Part of a small language model's weights: rotary positions, a variant of Muon for these matrices.
Each number is 128 + 32 x the weight over its row's rms, rounded and kept within 0 to 255. Layers, rows and columns count from 0. Numbers have three digits each. The size before them is the row's rms in percent of the matrix's.

# gate: layer 5 MLP gate, 448x160, rms 0.218, rows 407-431, columns 64-95
# up: layer 5 MLP up, 448x160, rms 0.217, rows 407-430, columns 64-95
# down: layer 5 MLP down (transposed), 448x160, rms 0.12, rows 407-430, columns 64-95
gate407 087:131131144121147126198129117106151109113093078205120135170149145087110114143120179149170142086126
up407 092:189168116176156132167156078112104185080154114133115072204084134080124100075175153122156170132125
down407 087:128178072125130124056182161081113153087140114113099112166078115073140157139123119100110140163089
gate408 095:097085154180127123128093144126186069135172160116200080157159149131102159151113134150112177115130
up408 100:156145095123103173135112139116061131127091122114049106171077121157136114080120113139112111129142
down408 094:134155103167102120094165108171125096111076121139091140130135197092111137174186143119146168226100
gate409 101:146116156141090120180098157117158128140125095143133111158133109137170094119187157094169130121177
up409 102:079161152123167123121120115114136141146128137110086140066112102141140133113146105118140115059092
down409 101:116156139188065051119121156097160144078080079125116158154088131123118095087167153118120129147121
gate410 098:101117069096085158168111070133143116219128149099120129165066176135049136164115129099114160155148
up410 103:141143154116137140179139109124151136187187110126112152198162119109085159141117136135206141114135
down410 095:121174088135106139162144045117107156163163159090069103171143096185061134147102099169158173078133
gate411 090:100107110087105105118101100144159116114099168136132128195152142097077183100170136113115119081161
up411 093:123129162186139164126147151151097135088158107109140135085112135133162066168087119141139136168115
down411 098:152161116208143172116132177107078135166116119136110113106093097166160121115142131107105161124092
gate412 097:102163110133156152134185093179053150072123102156150126153132123085160128140159044120190181145141
up412 098:100139110078138104106133136151119149126101120132183122173106148064185107101122111143215131145117
down412 100:149166151152126117147134142141168148102145107189137092148126133083117133124143155128127102187174
gate413 103:142125108163104184125139162117116134163143118142154087171160106123133140078138077125110100126131
up413 098:086143149110138082155123093131177144077107140128101169119067164131109142154111169113159128134085
down413 098:127144203099094095156105084104127137123147093150136128096149140126165075155092120094157169141136
gate414 114:130144081153106110122097177113185163106133147127112116125127157136098077110134120078176107153121
up414 113:158159132160094100094127214149134103124127174090141142112134155160146093129119151101193103153129
down414 112:127141112102134095119172061126033153133168120140164118151124087155102167166095164208135129129117
gate415 099:101168169140143140112110144165093131136229125108180119171092198147124172179134149150081183200138
up415 100:145059081062102061128161126078145125142114182130156144123173109131129163125102087125174069137162
down415 099:096096124123126211128107140143158110122161149110090113159165186090133163151155154129078166094106
gate416 089:150126097116094092189148122130155129120065153144142121172063124137210072111160126099126171065139
up416 089:134126112125107099199147139138133098116080113175093104182036121108194132092134057147172178065122
down416 086:073042160112138104119133116115147123099153107102117188151126136104138174104122100159112139170103
gate417 099:129113129144127096151126152105158124167133092126167065106112100105134122148111133108115091155130
up417 094:130105116140147111166154147100156131170134119127162083105104081094103114155124136121138130127117
down417 098:098081188151110139143108086162140128189143076149104104141097135074087081167115144107110146093127
gate418 101:168087067199121120131132126115158099136176142085147144113122075138091195156100114058137093143097
up418 102:138124153145165146141111122102144094111111150141116190090177115143136130157112084083120143168138
down418 098:161133150099103157132119154177162131148077163139138158073123151151162126156092099051094123088114
gate419 095:132059142181083193178132135130115094147155115131152136164083084134153164069147131116107166073116
up419 103:129155117147071108138179164152107120161128076058088095168122070110097137078120079097160099042104
down419 098:145106141163110107141150121128171135116119076184178135082110156186097125181122192206115084192156
gate420 099:106094099156098138123123133032133125101121123129119077186114155062174118122097143087187145098179
up420 095:170150188133129102128166155181135110141125137123144191037103073175092111118128111120081122174051
down420 094:121093128197164130109109111132115070168127181130129157070111149148138122091143162137123061181105
gate421 106:108092190152147118125102135157192049173139062125103088135112140164106140047066116137157168131170
up421 109:128178095121134097145177122072113157131147133137148141067136103104113121207157081135106122105084
down421 111:148155106094126148148121098117139198161136169095138137135127083148132132172123150091070081128087
gate422 093:076170168157086131082224162160131077150038150118111110115124120163131116128172165133136168142091
up422 089:144160083086101088060169153062131052173117157098128141077170129134174118149092121139158150124152
down422 087:146105109147157132208135071158155152119155113116150155120088152100131168150170144119124157153129
gate423 098:128140104116142162185172090112100152138119121184087141169103153119089155109075135121064120153066
up423 091:119085145158139143145087192141170084144121126104178095141137111176149114117118162158175168162193
down423 102:109126121116169161133047124094138121168145142150138099135186099128120123129207143106159119135166
gate424 105:135116148161138190115079168110120141182117175114100166106130122187072175110157150143141127153100
up424 100:082124144133069068112138096055105153137121141097104099112038141145127147126104144117111100082086
down424 103:164105102136109147178119125131129154162095158153098176116164124170095151114210119150160117187108
gate425 103:126135099165137134153141171095182133122109146180121165085111130149134131181042069175151126147067
up425 105:116116109141097156131098143116171130145108135152136118032113110132140140166111117097140101146102
down425 106:166180142153114150183079149163195083106142094156148154072160138148197177180100097128111071080126
gate426 094:102129078109117133114130153153124105176098114182134074116118089189083127153126148092129165101132
up426 099:128162118125164066134177124088146164091158138110164162125125178085145170117174115135117123156137
down426 101:119114178170137113108187073138171135105170133118119168117147136116150141133080130117150072123116
gate427 099:101139091093098120116086119104129165126087109074061109068085139159147103105117140102166085114104
up427 102:179134171147159159093132126110134110089212121115129195184137087098116095141149153192106182147149
down427 104:117164141140105072141121131146107106124144169159143129111070158168114057143149127122089119097144
gate428 098:086174157143095139145140100146103089166139050101095096136141076139141145096168152081135143133067
up428 097:129111160146118129108108102191071112140135085098119136129132131143110140174216167154149124141144
down428 099:166085127120138145141178119112135156171138150141120132175123083135118130181104124057194087137043
gate429 095:053107089128149134120109141144136147126116108134210096112114146153190152171079112091144122164130
up429 102:137215127163129143122151114122129136107101117115015179121132092091128107117151136108124152068116
down429 102:242192106134182148163135107120148086131140114127149087067127045113158123081125148125115104107161
gate430 092:196169133108113141137163099177140110097096097088125113155153123125179136090163125158113123153063
up430 091:066153114120128114150132170097173178125083151125126087128162136158073192105167103108141126156048
down430 091:109153140109105137189169114149113044114117098143098142171108139094187160093143144168148166145150
gate431 109:127145104175117149113107164148131097124169156114166193155130149110173183182122138160145161095154